Weights of a small transformer language model: vocabulary 17192, short convolutions.
Each number is 500 + 40 x the weight over the matrix's rms, rounded and kept within 0 to 999. Layers, rows and columns count from 0. Numbers have three digits each.

# layer 5 MLP down (transposed), 2560x640, rms 0.0379, rows 589-643, columns 0-127
540558525546423536474481526576568485565510479485534460536492472504510476560586490515445558481514564458506507463519405455504566411603472510537476484530498457476482515497538493541528506425492475495489499443557437509479496555458530446488525480480504484495495465501461518399510435550457489520461530481508487516526427465491537498470513524510547575498502541529580472465491474527466534415511
507563577472497470462497600535456446532544452523528474487529505514523417498527509528499470445516531417462433485549506502493575551506487500511485469436509488530581468546396449501554482449464522426507490452441460559492487476531400516507575529454535477513486539537494563427505432452538464442489496512466488525496513516467491523526476552438569428477508574459490515483505481535476497448434
534556540537444468486503513523527504517588614473530501449506481554445459494453505483430458531480467574497484469554536543458476518498491517512406495489564530505532562473524531434502566479523589513506424501392461444504498526496524481590498544444526532507463485455513482486518523554569483493552381490525453505496557444468525424480550488496467532453526484500547511521508546528558555611430
522546458435470598486417434481499520538534461549531484495470498509525509510480478567480492480493539464522526478520466531549518528555536508526566509480569500513423487470524514522558441503472572571482538502474525560438538557470434501526449447539566532542461478484502516502446490442547587591493478514540499512530502459481494473466460476522553477540527512537503516451448578506448515519425
480500492496489510538489559503491509519434531533545464563523464486498426545437395497534538559528431445506424521551405514449488534451447452515505437477451527525479484511508496522470470499525495500455484510530437465471538438503583577522529480461485478505541538482463439498472486537413490529562577436581483516501451475505447517515534492514530547537594439522526443451490438492438492503455
502429418523477545455524467483512492514517476521511478508540492554479543539487544536518549560512476473564477560469529487490437466543535436528509538438560538492531514472520517463567503529494437419473494555519525504476463504486489446502443518522454555505420484485474491560446479471481495530468463503429447480511391537477475437501525503464500501478503523556574467472500530492460470486572
461481479447497516495530475476472509452492484453493492492534430530569512472519482510543556525537477475503516496503430399479566486514503419539497450440495481505487531538549471517497446526497493491380547535547472571520458529462512608497497568502492521501410422477464442525512417508566522526429493475478478475526462498537520558465553534540482539462531471532553531530559472460601497460568
416526483527520479480502528508498514425522537485596452505553492462462497504481473558516405517598492519518483572503507488484495502440500466572532541598488542514479545461484451508472492537476544511511516523496450438487497501535567524523464539513475526444498542456448455503476525502604481418416535470534478524507530432416492484545494474541611470542505490481521501603525549528510472533514
528503479483523485536513476420539471556501512477483569482566455496456531491487463508507588558550492506513439471505540497484487480516518517488499452567492433508462530507560460490519485579472445509521440495557541575501489523566570488477505525481495468427464503503551498505575508477455513411564486485513432518525488506510502433495536423545490553513509452461547523511536454493506509531488
563525393450460579495469556481497541509542469487460499488489487511450496477539411515523489507481469540485510474490412485479515458453471474514464454551494428512514514498543553565584506500564545580446455550518509532564512546543491530565479460499531510557422522473541547554497499482457493433464458514476444456514513456471517529532510509525577568486489486515473544483462452473556533515552
519576609558477452468496557469491515534501490518549496540456556468590506510509534450429550522533522543452530463517546539553575498498470444485469485488520497522458434473510523419508598479471497496485564497521547469451490480466484471473502486489509498579476505520465442517492572465461536476616526459497505538473559495488465517508529518425501561448592520466486434525529470497550509569556
508480534502491465521417488508480487478498443525510551461469462565506532502516490503566562463522438507456524531452481533473603494548517537468519477457490549506473509551523443520509556492459448509503509422511462481530508475483463502503481541483490516501502493501574519527471470532460525504447510483555487546486553581526527569472553546586528525498488400509453395557484538508499471410475
527554535528496480530476537531438531452521448483548435508494484490510457452492479523495492461557493509534517469434531540500498471444434500505488428499494509469500469520477542488531480508529479493473506490501484503529494456482494516489514505530496536465447523492552536425491495473492495551555535521535516539532491446473538452424472510519476523456497483453490450550456541486509543460498
563486552522572463455468503496473466461511493385520564459464508527535521449497541543537530540491475515561506431518513521495446492504478475527532453517526504549534446511529480445454584496486512471486527483530473469479499478467538490451481514521446500483508485436490498477485458491502509490467488461528435544548509540512489505473517568490517494474522499395548427579509515524492495523502
543466452509484590462413573485482484456576494468567463448473472465457494481433569468466537542517524462500511516525435459472435459427553490528472456532543559473511511528456491485490518540485468516425574505431489498465563486510486474553464554480563540554505490452576444476454538524513515583537489539516508498503601463531524452504549492541515459482429457524580486552482532513528550627492
547501508543561503447380513607507494493491495554534504492569503462504435511493471567486467533533585500534458367475525449566510510543440542565499505477502594514528503510472483537490457493481492500451478441446477529513518473480554418447545560475449525520480537525573485412488496488450502472480516522511511474514537503454444448508501551492464464458495549476514498618539468434515500435565
492570457506508490575563437466537520460438532534487505538511546431544597523506547522514537480497537496530491415423616483568493525503501538531546465521531479457449518426536521532465509480510532522537438479520539471482463457508473465549497497488558526517465514513497494546492531503421488490486433478538523533539456568563504521552487535513533594571457546489504482508502528508489477482472
553505493504524544565528526480494464575559481499474507469513475470495522430514482500514501506403499475485473441484496442492495499523468568540476524566495435404529488533594497511531493469480451528470492489488526449465534500463501522501510498444510557500505496498489485474545450476461489527553549502517495514529455493463531454486530485506596576566473511445500477555435549515545508489529
484431501543515360456493514533463416517553528449500469577480466415496520506534527481534533522478492517481520483484511543487506500523442601464559489582557459439500412452484479514495484564524499489438498485519508588501556519541496400480469452506435458516477494601510540499468387475476511452472582452537551498529559553494431581437490524458485488440547441424482533488551510508477504535452
461545454467535464475571517529484553466558540486413502512514515480513536451410490513533507541516484508464513528431493431500535464469542455487467513496443496502442502527535537505485480486491473491474503520540543451526494476494522475503494531472422454491503506524528501522544459517455541553506514490490444483573528483568522484562475531454558494490538491544502529475474551507442521544484
483560428503478491550436530451523501516408442550550458502569521524501523474436478502513515503544545505487483504512503446527517471418465532507547496465499511601490455466497557506515505492569450463492506585397530491478465524466554504455496468539519517509495480511541556440464459438501524552534495557525510548513497490497485488558514477556550539515511495527474544552487514521560528490488
489490533434460477517559538529524402500529494596420508460504475488440493442523460544606497535492530498483562450494483437475492449477479472452517523488439559522512517444569513481430428549479614468475490524461449431478600556434548465502433531495507506473478444449473507494502447487556564464561511534463458521486509509486503481479446536499460462517537491467504566516459561525499465460538
511524419470503433462535433493437508576571475477485522479466444454453476496467516494541468526615545497456489489546541442472552496589508530476465463487569531529559484450473520525499461452476520556513508488481563559405526496475532483509502503555501546466507528493497508531457529469506530500562543546485401499495512499493481512492526554486499525509528499535540493568522502573500486452477
572557555517504466536571536489461539463505532579506602479528467496471459467481485528471470542520534502489509459471452511458578433461517543598498552493453497530524523495447511475489495496460419471493447564505512488464543414545489511446508603536442495489436477547501469512470516478495527430538528493524573497497489495529501542437508503489461466555506518500457455534493540518484518451519
539525524457498532506449536476548495600468464493506487592430503530470526500454525498445555515541459409522523496460530436560576461522417543422606472489526483504484447416493458451462546514496484544448507572485547570444498493544461487515459446524494505534476528475443533478557521497504530470486521526529470585507489403470544519486567487583521516516530608516528522513503573517476505505531
462514490456466499460486496462503457458617525547463528527508483435477496533471513536485539471423547494513478480500448508437530472502539461475521533496525515488482528507491584468519562472557434509492490539505528471515457472581534523447593525501455503469498496476520527451488475545479464445477517489529511539493483554545475452550457476565534492513494416509493448478473534508471512462525
479582450506548491431563465565512487551534443446458475542459436493490465510559448495558563430558493507495483532512496443438549469518510482486425503525457455485467527450500475489482484506527481522501557523544508510497509468515511519509468520456520554569573467460511469640503513510524523507500552497554467538548454427456505435575517519493580485537503566505524515508496531490538497480534
515520469533509457534541543557432454491494469452543470427532463467518541499465524526401522498509520518483476474483462445526517409516509463524478519536478450468559555529579524467528542401432510516448521497506533497490470488533524500424572541497466468531435488541506496451498461490396462530475499477562507492479475497464480454554408507529535500589449416446528488483452573470476504463563
516407572475497531502421446391485481551528526376487441448493598510464550433511497587569455428441504469446473463512420476441539473496483546449574401556566491468525519489479471485473443542445478462507525528423428533543466536524443419467542545483490554464508469463536492510566465400591480517520469488494494574529500512424462516471483496461507539427485551482472521478512499522484476491448
438482547505445458476526520450442600542449496493522529424545469497536428512470527556527493455462529512443452549502450497506507504468563568516544496500585440467467461475478602478452515542548472513463522515505536550481528486495541479563522559477501528549428464420531447503506467489485509517539481527494502533512497540505444487399527512599484460487505489531476467451512501409459512518535
482539488482493464487428504469436433443504491481480582516503631479494552458497492529465545467551430551450504524497504460549525483423406491398490434512466537562462494572501478543476561520552486546474491490522519525518511505488560478415493517459571478513507512537509489546476470460457506511432589523462534456475494450494439542503473443513472484540460435458464478495491524456499524493565
496550469513505578498507448545523557529537462420549496569454519499576515504582552471556573459545489525504478476551495570514431497475524490490504500470526526453494519565477513475489524445481500529511535538473458548542449429544524422534498505463471552483511476546515417441492464445459456497499447535491468485529508512447522474495561439472567432481559521519530488509519424479514595447497
455412482578483504533484513476479595490478497497534428502475544460516452554430517520496467575470497510508545495539517522521541496522424453482498590550485571443437472512490439523419448510509527544458445505570497568492487448562437506439493490455560558492452540480524431506487462543544540484514458499452464532490524538505470478431441475584516516510517470545548544553533520502495520486496
494498528505447514486410496506518518472513469506549557553530453542491534451501413500441507456484562522421536494481499384544457564527429460558445547576526502416553473572531564507474518423472500522492521497465472471480520468495504515489561526475543509476406585490544495452493580443530501485486503546528505542563433475461513454565548542505600637445476483606547544497571495477536458548476
519519457524503567494569483490564598475491470459499444470459424418509409460503523519537480432498474466497514529497553539573497504513560474480562491404451521488499469473507510561477469488467521416530556542529414496462494527521432493467454455511457556493473466465453520524513534468485501540491538476495474464475489471471474522468536478467523540518471584466582461464563459493486502482494
452492463482453611509444565569492519432508471543521554557451513455513517494506477604470514397620487575519448463504497451495495502508440488436540477478509427384573562519519602622478480484522525441539539532494419443476532535522501496509524497506519497482526493509443532589522505456490583548502508460482492483578525492615447506513483515531471498501489458551526467543439461525530343523527
518520463505481543491486452523552485554538447511451469480474500537464527511501446501470525439512501453547505523444508604512460475560503510439445476474526539501504565489499509519494486482428418532483527494488424515499523535450413501502494477503504489443494505507571501531510454498511512561470622517528551486461544542484503525453424466566497569494518482483432472518555545486520612438527
510532493471443421485536576492545484518550501543525496489493503504559534505508480526476522498528505559507560513371454514416519511552483440477479440497504496520513446489487539546528521512508494506494521482512479539478495536534520538484420530533475535524474544442529548479543449452432485447435468431511537436563473505539460506501439481505500506504506547486504542522450494520476483444480
471439467486531568543508560500515477529495544505567468524558467544474479535473558500485537513463553443484526528561483500477469460506503502520514562492509527585498407480480554535445508481504494473523409484503486480409486498506526493492455540455458599529533451487519511561488504492501435378546482432568493472491565477506428467481571503508504439490528532505551503505559415548466498477509
540511542543454508567445555481518515484437524514486447517488479497497533515486548466544593463507508542476509528459471466466477540484462534571522557476467474458606442456504513537513560460478579458463489495510488531461497550503566547458505537522536430432548481500528527546545511533498514445530518486487484501511466504518482484453498447536542480550567497505465542484471557499483549561399
515554506492553496534476514496522521504535448482457486519421521456519499429518520517546504488554404548536510427538479459519510520429540498479476436527523377408500484472446523504457580440549514520472507460482491521504568479544567510535466541536477531503482503476482537503510519478530522432448496481474490533560468504513530525482502501503419445556561455570504530528457538550508581451498
495560459478480463395541435478508460496449517519543544477472514500512397488511526445467442532428535522454495473527511488471476511533538505602479556541540479428534551537505505505475471496503512501552450521535429480540523399511556423477479526516525511456573447496506524443506448494551515525538390507418443529454476490570579459448478482544523549497509481441606518488486507540499524520522
507480464482470504434475488525557534503531474484499510482549365443545512449544547543552554503512462521495480444506546466481480481498507566412518524494499498469541534524476550513565433483454475469367589515587482464505525476507540482536498515391534610478462498457462451468496445494442523583464509523465508471466511452446449437619562488475496461438452500491539549486536499524515513484482
456434491488473501546447559553565484512489453509446464482489494469460486453515501509527541498533556490477518556416592489513517527527436531515563477471469477548524462443476438519555471462550460518498537472436477542525552550449493532446502476511475486488511486470517476473499404555488472460495449404483605552532552511529519518481462487542544500463479491469498543551531530432458473572451
555517443478500477503550531591487485514486541537526496424498519554472490515479503467508480521500489429550459552506506546526479481553523521605467484516468495502499465498540473532484536504478508557484486467463460486513481522499528538472494484511496517481567529493481558500490497514469465505460514468531534486515544478514551480427473500520516519484520518417507497534479490515461517415543
585539519527473460541435582531548548463568526607559529469441534558605556507555526523530578512454463484558515556494564398515492435538466532593439560456462483525513501532552463464550432504498526554579453393499364536505482456570513533544518583574530488547522455499468523492545444498465455482498452548469450511575490485432540493453462515386554432460462395506517564485516521482566512509504
507478419486532463457498559468496538556442472473477476523456503534518635458497548520459465481538528480456452407453463516501497483513434438581471514595510517450413463508529486469448552512397560431536528440481451430540501528488524511462517486440487508571478522497466519477495552497508520503461479501497479503530533446481468488499566462506517580493424527427453482589593541518533478488469
498468436519447525508498492536432491553493509440351550543502486507625485510444506430477467497536531551538518527518513437587557522488546480430393522459487543515511488494486507566464507449448472539497499460490530515493496485545481485479559440533470464505461495562413450555425498515533464493558445534427521489492461483562467468519541561529518543507516501491457472568542519530449532467499
568498461517536549477534491520459540515568462518486456469474451472544588501499577535500448501428502479490444527504505513494482552513477467490530434472495515561485516514547484500521493537486513467532454521557490532468474493587599540466519455538551469522576366481455522494468498514505498530505532502504448491490507403376454496446493511474562469521520479441539548509464451485509501536502
524545521514495479503512535488496433500551484510477489451404507515439546420435515429468417500498524488514447465527489504513524373457448545499534487574556537534398468536529538438470500491546509541512520489492496581470478514440450557476462476476484518522441476484480482484563578476467521571506470472452474512444470489460545476492433496528482495499547441436566495456527504532508524627496
485486529498530545493487463501506496576570477556437555479593443488479597475523449539425514464546494519461474510505485507451534491523525542486533509459461448466546571430447494495560428532494532570457511504483470517439540508467450492485522609472475455527487487506441468448473498479471473447430510537576485488453520497488499595483531477467468537511538457544540512498510522480442576470533
537454466503498461553503467465526529572550486522560511486490447559493542400532472432470513558561523416460488461511461481483528428538532551550466503483480483483417474609515567561512554486523620530472456494459511562469546466455576430538494515449497458488448461558421483475517465420476527469456548418540492572535523525533496528490449515520477495515561553518515441452534515531549481519448
500530583434478514455446518466471544518582418522496524495498512469442433494502495472529493523412532425416589527490560437508535623521512501449525529505494501488466567489454460499430528494446482525504538486525456516514491495489520549462518479541531503489447469526553567614502512435481566448538495485508524536456513546524450453484515540539503426442557536550512539464533565481541502541499
461471525503413560448482466615505516530531536496564505476449507522490539497527456508533508529478534530537459458547508477563558489452522501516497554574440486515543529444483505532446541539495485428482526561478452476502509565417573515537525451509496457487512509457459476525526507532590599460479501529477425429496488449466507502530481546556507439484538510545567510601461517512473483466575
531489440507493501532478476564486527503492432480505484513497459485497570465500456561496467517536436588503501501515533478444492516490470524484486511527443447503569458532518591514513523503440488541508550501521529515527450577497528491513486502474527525540501528463528539567462564472579538611492511542494467505522504516482499471488537492522494534529537545474558483496523534532509494501518
# layer 5 MLP up, 2560x640, rms 0.0425, rows 590-643, columns 0-127
489453471520546529503456538476455539503462451509470521523522473458537504553608530517563518465526512451476476560553588532544467512511586521506522491505503507479505430523468534517474532508487522536527433496484583523515441514504490430490471485497483483476522586588540471557548481526444453517492525496536502437484465550522470578479579516515542519487528497475545506550502563533508589491483
509503569525511479541522521502488502542556509495548457519462403525508455468485468431458445572521507471451433477415555573524425451433510484481486515509469460470543591466447538492447470510533645462563501509423438490479450427520518483555416533504561531461481485552538595432463545507493536509490482462567525550519571421449502451539554462503486473416520463533460524523540546461605530631468
492470497468498493562545476454560466577496485566488436465540489494502506495477500462509496528589457466504552461512504434532516426511529487509524479527483435503460518548449456568499442521546516584419486500505495468533501487481464581507501509523550523500517529512496484496569555518542590508562503404498532496440547487468458528475523487506465517527511542445478526505501535444488503507506
473565415575482503608446499509598473516530497496490567549595508437516507418447479413454457519496441487447501480463496530521535548476500415495534502458478517495475471561503461506516421540508582428547492490499497537490545491540414529505494511480469447538451454436489483506451465553447467482528420535511518494523494535518567440461562524387518423496549516495465455501457517501429490470477
556521562479511447536552454479520464456459474578482508547554508484513503553504534400451531446490495568551553481479492500481470417510460467487588475537519524501518569487489526485527503568504489476493524511452503464515481405548535462462458579447490470510555455497470463481461477544456505493627565429505509490515465555443495499470513511503499494493460410531561502541529428495506467477463
527482425515491513512490493429564517555469538500424500481525531485538510534504478513522447493503495447446477571470615574562511531576488515378494548544447533548543517577480473447482498588452526502566504468530451407453530500542481432524455517475575438455521526463527516541508516509489500457535501546435504540462480498524513458526541527474566512503478499499490504523459567503446489524453
472466542516487523470536468507527445477564492451479515481496530416487541537507542449550436458526555513541509548479556563494454542543559544500493495542544533473552487452524486504514515531428541525487489526529428554499561554476462502526488515569551535439492534460479567517529451563527547425485442486487540450443504608499512479533499444480449574523537528482474581541521505539513446436536
506469496451552536510532519522485557500463542489518471459492537518491500470496501474554544418560506473486489509502525513484526449485508487480492476571495478499522449471530558507559522530490535524570512489505524482486549500492491494480526425512449537456510498504502484523543472530444554485470464545520537527483489498469535526528548534508488459524549481501505469496531444462572566601485
450418449484549485465514481458466548395519520549514477469472482529459469532539514482492514464505523558509499396507448459586613468483482454518551510457536575453519502477492486510490510495476529486431480497527478507435498493560448469522507578556437523541490486475525508561496490515548501505530406507513451511419479516484465484511444531515507494432518526488466545500461496443498544505506
419518433518565564468538539463531522446484458486462514518490488550522494466492519540566478507488528464512484544481449505473547451364543462523556427545383505529490612537446426538483500536505506515574515537504476456523472496514518555513494450466450525502476482427548504542541406521476488522536391592518508567511477560480543482521444452524601434375479380481427461523504513527611506447528
529511473467523457502493521473503446444478470557477544601515500491483589593501476472512527522500461545505552500510469571428496522447492476534506560503510516482463575446495525514505577528522506518538549491497473553492507481433466450480452447416501544455581569516456490503498512481584503515442522447536501447470553596516560527497567403573385455496425502480519480467493493514468448511501
535477456518520455514441460478552509482495556491449487506496541422551472452514538558540510566535533529482524522478510473558496553479463486524561497499498471486487577482468531446474532505452516495477532531513584488533502468511475471592507495536544489535469495466577506542552531542487433454454537499519508552483494486589513483498532510519541480507524447519572492466519503478461502514497
497461499515516454482487474476499463506517515493515511467588573502491480449488502468458462531541547552448490529443467437509519478522548513468523444489438486474446501495468450523465474582535505473514519509466533481520453456545522480469471536498525480468450532445514493571508507508389499503483557431527479511487490469532467518502485490470542536452529523482500535540501537496490553496541
483398441556531531454479557490583525500471529548473498532439490507508479486482483468505505428489539586513470458547443554551534444509452516506529511482513463506506481554457409532531488524514471509506576537404532481541492487482465471558497503391432509559450529489541566459536436461561433493520481551492484501502463497531475423585507538435469434477458508462516460491492547502518573427504
502476489490589530484491497478520547495441602448446462544496570438546471569603552565531523446504460405480433516468507504519453460488541461534484543534539423476455501509490427505503471520498489483535490492471558516525455530496475462489536568541503457485521527543531500556535529500531470479469505452502459478465460516548478491500475494470499418463533457446507476567490538451516480424564
478507499417494450540515456467526483431471539510468428504547468494534420475528543471551511554533458504464500484417525495556493475554473496498511553443453523513507487560485494512448519528552501553534425520461489517453459524517520512548437494410476453484526491539461516547573482513484449437583599439436506540456451588548471450554496479463615570484528507445462526485532523431524442490496
424495439469502534491463482455451469435454487445460488524496512498505508515460485535538471561542527516528469495530490464499515484502486519463546488471494537494486449481484459544470517507505510507498511522505530520541517450500557508529494501470520511487495546505492521533436529549492421454503457476474460433482475453588431525448533536503480440521472485594569517488526514467480506514475
528485504577536476559535509484442500458484592516515482574473486452427459458481494511484530522490514525445510477489393472560538493481488445530576511529524469550529497434532473493557512460502609444518448525464535462479573433468503514499501595507496493514497450453523587457518574526506539470477509430486469490527555557519513494502495496507476463468428472523478557496506452604487502444437
464516453462526541518459526478432456525443504498463502541518481439503580516573540424513452525542434455502522471496597534519510539479584476451431501541511407463543500506508483520508553506471512504539495561518472469520413500435537455543483465458510554489461476549473468487469542576427466440498496459537596478419568518488498463523483447476495532494520540551481541548516526479485569484503
514454443532521481533453479501531420519473483551517402519547561470538514527501498451513513480540539494493505495541470502495535489476513445573427533516461524524475484438446488587480439508520476568603480455413451548479527503518416510446489492533514486525491525490531524516554556466527502519499496403494475473489451471512553502610502500479448484472541457436505475460520518460412534505521
540510514530518444486455553481491513548438512470475511539506462530467558503517497470518450493562541479533496455549539513491573470475587440493516464465455464467524426516511424431520389562506601477470427478450506468673467471564505457565491413521459444478498528465526486537481535530508485542401493510540561509531535487507518474469484460437492465494432507463512437528607402457479412402564
494483481487499505500520474442495492552464511543450533595467507454514495480504480482581536498465490480478503524488577574560482572438427507458520526509405509449549507572483542546556481551483420555562484550496465529437529483361535443537501494545521477506551527481514528528534429489460501424558461547443475535441553560480484474551559501524526541499440481452511531493523430527404570511435
526567508480579497524481396501503488485560465447503447490492491453452463529465491527543510515519449494524500450544466431539570437488563500528486501447507516523464516478459508473507459493525507485547516523486565497543497553487524570492462515466486491437501506440521523431535469525511445405524506481556574507490493449545523452546586509470566429470507509531480515499490504488494516450506
526531493521532504631489471475547518520461543455526505524467465502429543497558435523429641427519529437430470466519468551506521486468498508363543476589484459479528546436476514542497535460492498544462521462450516588478523461471540547511439564458489434498566507508459534492478591516487446551541487591555542491456521427522481556489569456543498559444577487493469513582561390454503508489546
587532547524488463538410514486527519488476557410471461451434475470479465483494533511528547511529453474500467504547530530456495504446526526526489471423521486471515512476495468514506501530527540413498462485484533538490484537486501523556495458544530511526506529517490480520550487487424446499481467504524506490460518526478531517477585509548514474552515463523528536535459479415462476513451
485516492520556503535541459492477484529494569494506450482478416483496515521536495528520571438538514494495544472568458471436545503483514472560467418486450444511510480504507412464457474543545475480562521493500411486511444435514459503540450535518544534479504521529503474534514452509400485541508499472561503380431564510481541507553511477450567511426464529507523489473540477545493528423491
548467530480550474554560512508485488479541483503507494621580491512497482524505502472447510434532479558446442514527518480453539437570497433571479502570501488454476595527483483520467525477465513604505528469528498420540546547571474500473464542573510421506453499545519547529518515485515447549560567475463530455481509566526518435632448469425514572479445512475514478507507416503515476468550
607457560438557507517507456481469482470558577495489508614540491485524545481527527553540494456553466465502510515513495495430587512594528518453472538449410537447570469489510520435557449537408576482474482569527566563609498465449408484600421417549510529452461503495454471541553434510558442485517498407480520439480423558615502523519485488449506487530369507530386629416476536444479531483429
555498514473510537478491522412512493549449502512519477487527478505476449556534459508528392466554522463468552459538490490534526538516498494479470492468484499514472506450438492496506471532513568470452535512481589466473492495481504454580477522526490519459501537512445469500538535514466440482481612614547524480466484496583434461564462514468481471504481443537577459419554486429469493538486
513504511485514494483472529496451533465482552510481475568549472474534539534509495454454488488470480521451494434495493452557541512564523552455479546551489484530517514538414499455519528526545546492513465610427536445529512502506534525486489460493501541550431519445478448554511461529471490536497534507447548507473478514487497499516542432533475505507430487472472475488496532508522522491551
424500448490575538434465517472468551555417506499506442541494452508444529542559509402507558498540445465467549469538515486451488454527550475517543548547464459396434571518488439491555464541421450531555486542427529499483436491482523535607506446433559481564467568446493487554550463527572496469508493577548468509506558500466500452475479456449479467493499495454502468560468535536498610443479
513504455468509543467495555456550542502433533453459494481469456528511525500472523411469498514481510459497528436489429497455502467446505486459501504549475512538536500534500546549526559531530480450587445489437500446479486435451543466515513357568464527471459528592472467485475462506489557582465527523578513510452501484518413464470566446560420540430525463431478404508549475516532491599475
516540507481526496456452482449461476471477527463531469462490484492537520512559455429556549465457516486530474512508483584452493489449518484531407405493539502514502451477501452496511495508482525500510451518469550502511528487470496552523553505520458475502478573532491507470518535459590410506542532533503437479548454502460527533490539475441502487497464475509529529463498533495541499534510
463533473508536472514534498488574488454534541417431490466556510409540469634496520589462451469527532475567444422478583455556489439546500443395430502521506550450514604510483443500490454565562510413539520534464511467536450478476454509515537422448515524490443485520488459510574485441491520487451495510503458557515545501497417498445495497502587544523475445467521453495576510443559515449540
483483476534485481579464561510547543456525517413491528468554499464469493539519578520592513451531431508501464510551459555468469435540534556501479601516583489486522564483515522568484480607430546482580470603490478545504504505433492472505489511540522512405531488520462482502514468569423481481438521491452435525507557560535502547552578525543525473407498436475524486558533483512455428458487
528566493526492520504495486463546518518590515480501430536464461503482460498550419482460522443495494522533489493478475479500502406516539513444459497463474546511464525506563474490542466436496459523511483468514496427459478554461455540463517526529473530469529487513508527476510516539447516514493591454472532463462562577477485508504478490482532531488520489559451478508523494520496483523535
587534505474511547486457479474459459532504505547499454449508459508556479461518484409457489566520513433520447522553479484521528490474523485454512518438487501438499520480472481457462484542531523470539420511513476514562508539420447499467499448442507463495426550497458477493515496445498443560546498495501520461502513516418475472491465534462523574532498456466430532499539470492462518509513
474456519516487523522505532474549522524456484468572470538519492524456531483513599470456514478484489476478542480528481464469466429517488563513477575482485534471461506505508432542474455503441516442496470496502479481494455530497514529557498554516512538533481421544490505471477547547534479442497483532511505492494545497487484483506504516484450459430476464428492451489487472480557513568494
475453438500496553494548511469499570531550469521501469492481509530522549508545479563479424551466498484475468413523537511542505442476497505440583461539520531519453589517457479459506453520553458578575541596467529572482492439525437477539502497468523538516473504496454468441472498511496496529487514493504507488459542520479508458566514504500484491455367471523477520495512452492532426416544
470489472560614455537510489458415535469539560456456467496579394410443477493476599526488412517504457515491468508559478444433542524468450475511528474434496417543508494464481521541442504549489469522513483519476543497536558391468576559500515586438511476523531564477481523503522515516490469520441455471507470508546578493483514516540495454543471533477530509520486505538570510494474547538502
487502461605503470509481501471463464547493524516525482473466400474442523456529575477432496483506502500539422497499485514494444485487491433480486524518555552520576503505500489547476538514504471536589563541479578456505458477496501476501520439463471483514435457485477544518472503491506473565509488541415462536537498572523440534573492507476558547391563520519484508533506452584517526524510
537522444602521565532520503476445481574435531411551547547449517514523515524509487481543470496533470473523463526469470478551543468514500464521425471441507552503549469512526419484559468545490525503473473472489536486468456468485467505563548521471529433498505510530463523542513494463556470518446535543532471521542474484488525476447487538474464501513530447574481457501443531545420536422530
497461472529475530529480431470529575471461489474520467515517526458498570537503587552462512542539553468513456484534567462569469443453480566474567542525496557458502589537439491500474489601522495538552548589414507536488479508440508447524481494465520492490499549499536546548516503477606486484558465522497434558382567504544544498493514510480450404492428484476481517601479455483517492438524
418562481501452573531450454462479483499508513499429513546508553481536541520515514543543463486568481554511486478477467456524476479482511516438526505561522462499495490540467532476480461504572523456473498492494487510514542493472509496503514526466493515555456466496495411496502485461499501510525524487533473476532539493537473552447492524499532471488467530612530515458535565458538471551543
595501542497530517560483470467512465494449509502523510430453479559560451519503520565462507498486493528495522603502549511519458408517616522562450493598509516414458557498532501499512464536538469579551428473482395546506489521538452533505499516529515482562504500492522539479519500466494536472549526508504532501441528503493475465509458490419505510531502459480462491501534481552515557489510
547506433449539477479501561465501477485460510514491477487558509505463513504575530495499548485445433435553510464546505509543452493501461454529520398575467449365494452543517471554497545523425538480493455492437525453475454526403482484588481450514466449573557524488453559520560534518514436482505602429495466475465517515519458484539513544492504498530469445502483537429418549445510360570491
488558510467511514509415483449472475536472471454481412529467490447503433502551411511505516499529495477524494520467585453525481490583529443520533515546486424545460449530440460535503510475445508518502517506522448528449468541448437554505477449500545485441499549517471492525513534482494514452510540444487501500520528432495513506505584544536488621465452482468531545486503504543470513489554
429487483486533471500482532451498449471509546530471460504538504488494574473508500468519536536500481520513556448481480496460463496501493564502466459457546553497486523506493534478558567480531501562539482539393507535530503455506458440556458461449547477479468512410553514471508519466485566475527428452481450423507446523527502482526460439468510455423447484530521568520459551437430461532493
593502459490524420467473605488475485466453542464497508506497464443442468594579504442465510476562534453474471457572599533549510523464430488465561443460494443489506445499541454483495571576509496520506534498492491516536557433485499500433428563472486485474522476473458527503479491490555482496541466541505598534366543532541479552446441484497490467542539483437536486507582508500571473512501
500412475497517474469544456476566476479446485477526512497518489423466511591523485503461438471515439551495414487527434535448516438463512599470502511477497465511460567480438491533523471518470542556486485486483500478528535486485510532529472478498501452498526500536443434498449575478442553493457519486473566520458555526443465516461476457431665481557499484485473497524497486485553456490474
492433542473484499518359478487458575507535494461463487541557464461545535438541524423490486552532453469529430416520507526467555461511541548490481494411481528449529559500492538463502568585391578507507465595523453599546497472327488504530484464463463493509429503513544476553500416544475458455524496416536444538530522473435420591477529441424469478489508477550446481511546482484494508555487
529501507496482418496393535453461447486503541386487517499524575487424489426529590523491431531511548488449486537519597450540490567498513591535490514511524471434471514462471490495453470481438548498568511510451447456559498536449552499448505494506506526428539582547483566586494562508409480477479505484460497514469467523479451477516490525455488520511521459433435474530493404502475561488524
478485491474466521526485429494428509423544495496496491528564529503529547514541568453511507508479507480511496496466510498490488501530510499439537507518493522511478544483482506531533508574512522443517527540500397443509531541493470485538524566452504518436564522591462522548495427531474493518488516399521496477522557542496531478561543512427545541494454463499521490523485457548473494483460
478467543470538542486518476509495481474495543488508444520468547445559500510523558519542559490542462453501490525511463516479517480511484494518533459546521516488569491428477469516480509530471503462490464508496493503540488481442470495478480533520460479472529538501480497526593529511476500528460512501418465537441546534454482454516477505570520529451545510461478486465456541518430460515494